Weights of a small transformer language model: 8710 steps.
Each number is 500 + 40 x the weight over its row's rms, rounded and kept within 0 to 999. Layers, rows and columns count from 0. Numbers have three digits each. The size before them is the row's rms in percent of the matrix's.

# down: layer 3 MLP down (transposed), 1024x384, rms 0.031, rows 239-269, columns 320-383
# gate: layer 3 MLP gate, 1024x384, rms 0.0596, rows 240-270, columns 320-383
# up: layer 3 MLP up, 1024x384, rms 0.0593, rows 240-270, columns 320-383
down239 084:517524498492518553534408506581483513512476482506531442443521508484399477485569459518450559494527491497504514542536497508455547531561458558538492522482471429523540514469516496548422448508532497
gate240 103:536443508498508528523459549450498499594480474536520487548431524481478555571479511497493495530475532624471498491495472465487465498535594470483497455524538468488538502538542479474474515466499543
up240 102:501535475512565477536453464556499457466575540533512503525584542504514482482550470499470421513519521412537559482523543528436464483498363548442473539435502506450491537469421516530538516537513483
down240 102:494483454563536514527547439550470500504504530444542491514515471469551400499473546425461399531479470519547497496491510517530501470541476576472512490448564486467424510483478505561549466518588526
gate241 082:498557524464508470560542548447476518498598497445559525456499421431461490498465532521454470493505507532543534529562467565509497479438486524507513477522562521489500531497444565516450539491462571
up241 068:540503490487488574485511573515469466458502530421485520507458452461533444520562506558475483485491440551599526524463522546478519545482392477491512508494473485478450491493493535509495502497446558
down241 075:450525536515467489585532477403537493516553417455515599522514462511594540510439479492503472466520499519475488489534456496483481509493519487470464523522516498564570509519468461583422469519475523
gate242 113:490523515496543429481485493544564435515501511443472579485490444481526527524400503425548473419511510539454523545570465521491492462464541507521466503451471485496532479503538538485476486536467471
up242 101:525499552505472491588545483458466474468476489557534476535518623560497464438518474531529543538443555507560516460416504531468487441487434523530530517555527468470468482538454477520539574465502519
down242 111:477481528520496507468519517441466541494460510549444517538507474502564464490519502554444554531474478502485473487453548494483490457496461462537509496492567480551509550487420459558472501461519498
gate243 114:548545443553404537544540427528504506507531457467553463461499540492502480545561499518496493502549486466533538557479444473570498569433482456564469550479490523418521512514479557481521452411487476
up243 112:553506549582443505531553464510555525487561411478497438469533543531560555475564511532493472546466475450572512537522507486549460482487499499512458577436525497451444506500435522444508500465514456
down243 116:546432496511531502472551451433496529503515474417587499517517525577444527504575518491457547532521540507587498561488494442575507485482498473466509455480420528469457477466432486544476458452487462
gate244 100:495563493538452509514491464511506522595622517453546482528490407469422547554478486449480421575540536510516540510534522498538480547528521517510501480557432413448439511574500583540529464539467549
up244 099:483454564516460414507550463504494498449520477445491529454589454483461521444528531616492441473582551485573508529468463515568514509567567524531525483533447467593534468502549521545512490536505449
down244 102:518500502479477476506488485494523481469479473510453492445540472431315532521492503526486443449541551553554554451436513537468526545527522523548509520520474544598496490488481527533469527529524508
gate245 100:423467442469476453478498512430497508430463445461518451582490512468486537562526509512531494519533551557605483487525503476483460488485532504534447436433477490526512422456451515513517523453506542
up245 107:527498400465473533507464509530452493470524461543540452506506535478520500497474487527499456483486549494547513468474535539468468431479507493466475523555491505487479518489442510511565474479420520
down245 105:497459439493520540485406465529504521426500525541552474436489537491517498516534463531494450548451592478575528510538514487501428409519508506433437496531493460496487558470461552522553545499478523
gate246 095:477496457523563477415455525502428484433433554507509499520514515538517522490525540529564507430566437545478551499480499481469481587494462521544505577507489534446470417562495418490417456464478452
up246 101:521455433486545531462500499508510477457504455472523570467491494447476510441578467573546454459504473535553556468505572436488460493479486508473473541447480541486441483512563502529476468484456551
down246 093:530507502462476573510497456499466505520483502508440470457478468439508439512433421508529514480512513532449543464569478505506478540430480445471500515496524516455508450468534518504579540520515403
gate247 069:508511557484458450541489470529438515418478491506510487492467442468471497520458507508567490565446472517444397525480542472500485521483444526503505513478504443551490589508466480520501506479449551
up247 069:534471456520466466481541473489523611629526533442499480484514594454507518492448543473508496495455530508476541458543498460504567561495486496477511486509501517571527537429541472529455444554473541
down247 070:594487491478520525478522468541546537602520515461546407519504565487688479491478535490495524458539483474517562515535487476576469528520532483484518553491526510474447477393459410497461526550484522
gate248 132:445527575490499539494543498498474486545497470539521456499544534481512418480477498441524504459509507611521538536524453531529459547486569521468520439449502469555441477509444457545492511510510517
up248 132:465499507544551558495441505461512454488434445520499477537542482421486444506483480405530515468473488514604492536514469549494482482530457521475468491419537528571467471417543491504486550535495507
down248 132:488487507516485510499511467421529485573525472490538563478458529544274524499557510457533520475521555463504486519449528505515652506530484467525493426469545534572519469495504459478475620477486489
gate249 110:492512508467545463480536489568537497492483452524542458453468521476534468519515524534563464476494492495497545523458450536532427552489516519553563594480415486485488518514482454454478558477447495
up249 123:536512509482460491581553509472465549504494540465468505514521509524449521464537454555480585570496489497540527548545517442522569487503435513524465433502565482571456472491564502514516509494539513
down249 119:491511495515491533584538465456520481471489488523445535505489482456598560417477435504487516551546451460547478605512465452514561538424502472527428482506525464501477512491518455472486472533532510
gate250 110:544475544491465477462459591518475490549447527537521459467554543525516512558567519455388546540504507457498437467552491487535529499455490470492517549498421469523527491527456525529521477457467582
up250 114:576514488458564461563454498533473501545499516493541495509519524525546441558527453438431476519472541503452440430504503487439507460533519445507521580517483500528512469501514522467505450464511502
down250 106:461553507520509482542553439530460581525502542470499527540468525520393529484536503519577501528469464511535541518445490544484468478437426530526507450560492487468511465538503446412479466535544481
gate251 105:511475482478474562488467519586531475520505481512446484528426509468545481449454494481532456477499555518499477452416464512456487436478523507467593611475512521476553487504477504530497557503432475
up251 098:514567467482499466541452457436551474530450526442517528493524497536468460445548438513417509428458482468472485495573526473542481468552394502517467452512498525464496476470486453446486474463526480
down251 107:516530480488493438513482471475531514501521523487546549518532488563392524475512486537482499521501503492509564505538513559540534537466460521491454492519505488499540549507550468454547492448483486
gate252 111:523536575471533495553504474479489534544556553506530510450463520560480536513507534483593513558482501506483473541459506496484584581525495535489494421432497499537530461491524525452542465482545490
up252 128:545468486514399513462580500483478486497537473482465436538564515406467537558601475506395513528501519504501507512503498484513485444459480423566483496494520459476518516495443499470484526492500518
down252 121:503523519501462464510438465492414542533539471472517484478446466567487495498480588530545556501472550477472538485468491446507540506474557473480599541451533551499557477566584508481516442546520480
gate253 111:478551523492532502445529441527430498509563513510391489501495519489464543493466494507583566525543497477508558522505484503563532558586527545522578525425471461445516471450574468548474421541496513
up253 111:476551476490469614524486550537462537530518541487551520518455483524464554476487463505526523507513421488419529481549438502534500507493466461519521484482516428457515475513524542472546514521541510
down253 108:522489530454458505468510533503500488533506472449554518470430485507435560518403473428487466436461483547453514518464506525471503503402492531457506501521492421417470511512470506500580490485419537
gate254 101:493544525493463507526425525410526563525475527470487555466459487487425511499444467524455476518470541543477482430506484544546554559487502514504500479537510518499546438457518599543522499450426537
up254 082:500499468503536483401553478485553456452530434504497465494498412499532485473520527527510463556443443431553507556442473516428481512510565477490546479497527575465471551514484538477471575514502503
down254 090:534508525487504458520554550530541528481505448505456515549469544542525480441491550440487433429497518427533526481466448523527474496513500520483511496505458485511514538459523434480526490470487497
gate255 063:588509571546481469463450507519510552485500549495512550539475489492444524525468503523492449531541557524408420525480456496530529449461520497513529491502475503560569510526464470517438473444484531
up255 068:521582453487538500510510486481480526521469513522468562492467469448526497511504470527548421541563468544556582486547455454512479503543452491475478480479579468535629524542500501504538511464480528
down255 063:521495420505536464557516479469500566489490488559410480551492491481542480491547564486462468447515532542543482449593495460450521490521560469538421457535503516516432482504496522519512483437556525
gate256 093:519478537452473531441474603516467522550515503501523512421581461461530465470409453531478475543482509532438509478452539452499566474476507508445547469449458460549428582515523459484543532421444501
up256 087:479519513458497494422488536530462507530466535494490552484511467496561500515492481519500517542482542533495474474449505462554507492442464490560516484477471409522429533515495460484487530392586444
down256 090:515514537473499528467552533481514496539459548502492561535548467490468496419420422410455469568485530537471478477451461530539494473506499502486590558468449484498380485467554508456512534473498482
gate257 110:541543589517410459524484497532493482476529442493529488471471511486486545484486505555507480542467542566574508491550540522496464573447517504541458488568567531510537528543500529507511526579500449
up257 090:471500480462505513469470456527493480466499415531496499483523449520552502504508514513430429512528471531542472496514470441466530388437497496546481469526503478528535490432504561539600564468516480
down257 094:469534503490422472505561456552547505450497572568519429510494546543468574543555517485435466491468568496487445441464512467516423525442478523486504483552573460480532558479502474538540530470512532
gate258 080:478607485463470535524508497540517553445581503500480504461483490502487505459450440542507508504493472483523487470460497461570480493533562474484471489490497518511518519565432540536529521542544532
up258 080:542454474540567448531563558486468467589476478550537542522447543518463483534505541435470521501489509480436540540498530517463558514447486545573502510489504493454527528445509564488550555417537499
down258 076:528457508504562464525565529433485463492465542548523471496552445536565529469583559491531508479483524422441536557471464472467500519526492558518544494460503455478490525486498479556492526492520502
gate259 122:495420479528488504508482501555504479546456618431475610464464499543534458463517463476575510566456512511485538509571465502459586492543470510524464481510548440532506477531515497497530447523501524
up259 120:500452503482586453488512553516514431510487557510467462545534457384486423449485465493491540487534527481468526566434527469494478489573447531577455495544508497544454432521463430489493516414476562
down259 114:494489459595469475486533527492559491458510486500472465494519496579696520531412508495409518463556485561503526504553522458504489479483492439465542526481499497516562486483561444546499466460501500
gate260 087:486482453429445537516492516557557514601489456488553529470545525502521473508459547580490524458466481510445549505501513488510460500436485474491472529531463565512483535454459491480551477550483498
up260 081:495491538532530422440508487508450482477488581587470503551507461540468576492523507457396460525550531480495494470448508550487552546532514475477513502489458522482533485462556475539474528454484441
down260 077:488474467485473507518498552477550461552436563450409483502551518483573451497482504505513504493479523540485448572524564473489412461477467468511474480549550448550450444433542506485558522441500514
gate261 122:448495568412500477486451516560470482538514535473527459480544527529527517473493516527525563556490538479509459516529524508544568461476511551449518477452519441534492463543476516523491517487530525
up261 116:487497567518520479511557501491494491440462495527480521536500481573478485567497509507537474423467466573498540453458463514468457545504468521516519488470444428490488519513528438433492530520540431
down261 120:514382434425460423505571510529485521394464532525531529545460493465411391501461459510510505413503531498521430489500503550499526513522495575526516554462402470521503508540537540443432516477469457
gate262 076:513504506502459530431492549522503511494488476544513499553488538547552499508532512513518488492452478587434522472468546459496451506509515527524544489494523505488569532525441493486488500478579512
up262 079:505453463569543481525474524462488507453497556434460527467515503493513497535487496470503541509529512437436572560565489537527542482576489465456497512490501540508533466564544483475552433565477529
down262 084:499464460566526514536549471513457535509517530448490517486532472496676507524474490491531592549539484456490520485447466525517555463512489521457489467515463492464551517568454485523481451455500510
gate263 104:574486528478514525466473495560543536439498548482462499476407459549457519445601486518431529548532512516507442501481534535460439530530497460455488521469437505430539490486554422466449476469524477
up263 104:523463516528524489497539550462518447520513396474515451486528483522508554500494433402540469490457535558532559475516458523530543510445532498517505562508476504565452477549609561551506512515530499
down263 105:580523542525518542409518491475482493473526491473512443443495478481692509517501428438484476491436504514539476516534447485582462561493568533526496535569487463464456549458559510540481481433458501
gate264 091:550578529441528520443517511519468448535479569462463503563449519504621466442537565522492500569467532463525518458502432534546555489550497504486556530456470568585476523487486465543496519598507492
up264 101:544497496430447548464574512485524497574436541480460474527471541522510573436581532467461459559437507484526509467515439507548530522485507516481504511529433532548568494471544514493482431512468472
down264 098:481531431446498573479510525460473442600512524474514542491463533511642516460594585490491501548482490541573466529480409550480548477473500444480487547488376509497439480558555431505484457536486492
gate265 091:534439529507523510502430454520517478481519481533481523482521506513482499501497420527509569485497462502476486511474528529490505504473507514508526569508456478498506500517555435523542569487564499
up265 095:479516444527546475520553586493447514447505516431503441481473462522515536503491607530492431489525518495548497566501481495515551483496500520547469440545497538446482474516450561487506465470450490
down265 096:486539472580505508489506497511447450493446479445518431429465514449479482477576574494513487443522526481492539462487490498471506482554498473569484472524540469493505487520501514501513406525491510
gate266 063:485442546511500489573531500535534501504499468514477473503437449474547533454557523539564545521448554502488452568491530518549529479487513516535542501445456488517472492507523400483466486527504491
up266 060:524492546564459496508533464423436486513554533504428527516566430513545484536487465475408502452503452563471523458483545557486517489439587479496538483440385521538466509530514525534531471464464471
down266 057:524558581495550493557484513521558435516498544519508553469456510528401530512535473489490521550485507471475516452577457518513518458512501465464485507498427533545479513559499490454471511540512537
gate267 117:404498532495496518531483516473506516477425501550527527486429471549453500519520537472497488502510543481531405456440530477451504441470494443469539563488490542505536497502461485482470522524502472
up267 111:418479488473519487584586497507492509498493452540497575509563485476439442477497545590478484533510554506457400410508529536500573490472486522495567539534475473527540450502478510499470537521516484
down267 114:437430475521553483624503482445515444553488500501521516549487502490497488494501542531458544558607514486520437520421507475509554457474501432478574486513507522543506510485474561513435515492505481
gate268 077:454561502525555517407470500445467531456467501476479600513540592513479495474517530542476492472523493509480581565482517498487479515528469530500461492463417481484473514444482486548536571461491447
up268 087:463492451461418525438569516611521477485533438543454507553429571500502531523485548510496489518476562491429450546518523455522503492515520490568564520464462506492502548458539486585535435539543457
down268 075:489492466530524486495512451496442457462508608469500579537532471514445520452478502514519548455495434492498536570499499567452443482497484491489431531452502522481482522507493548501517528502565531
gate269 093:483524437499437441535502500463499564479542520559464535488563533503427508519488427464492501468464452511400465463513488612457479582563489477436436480438537499519548482469503506543540582509527535
up269 093:520477498470425498474488487461481517501500501513451505523444501470488521449497478504484511499508529512439458458498560527459507601574471529439501519537499508426544532447518501554539509520553563
down269 091:472475456461483558496469521498502503410538519508560526547485490528296501490485531506500521571438513477568442472535495466504505496472493582434552557546516565463479560550512496464465524391505530
gate270 077:544425463537541437463558542480511455562514533441524466570459476554525507512509529525537482512493634467486400464479436526553477519492534496446493469400518502474486562488549564499477551487500477
up270 076:397553522477555540524385498543525533584473487511530530534445493503516478472537485437461519505503391592498577528556546520487496492460512547540504534530554581504543484477525539489498467581480604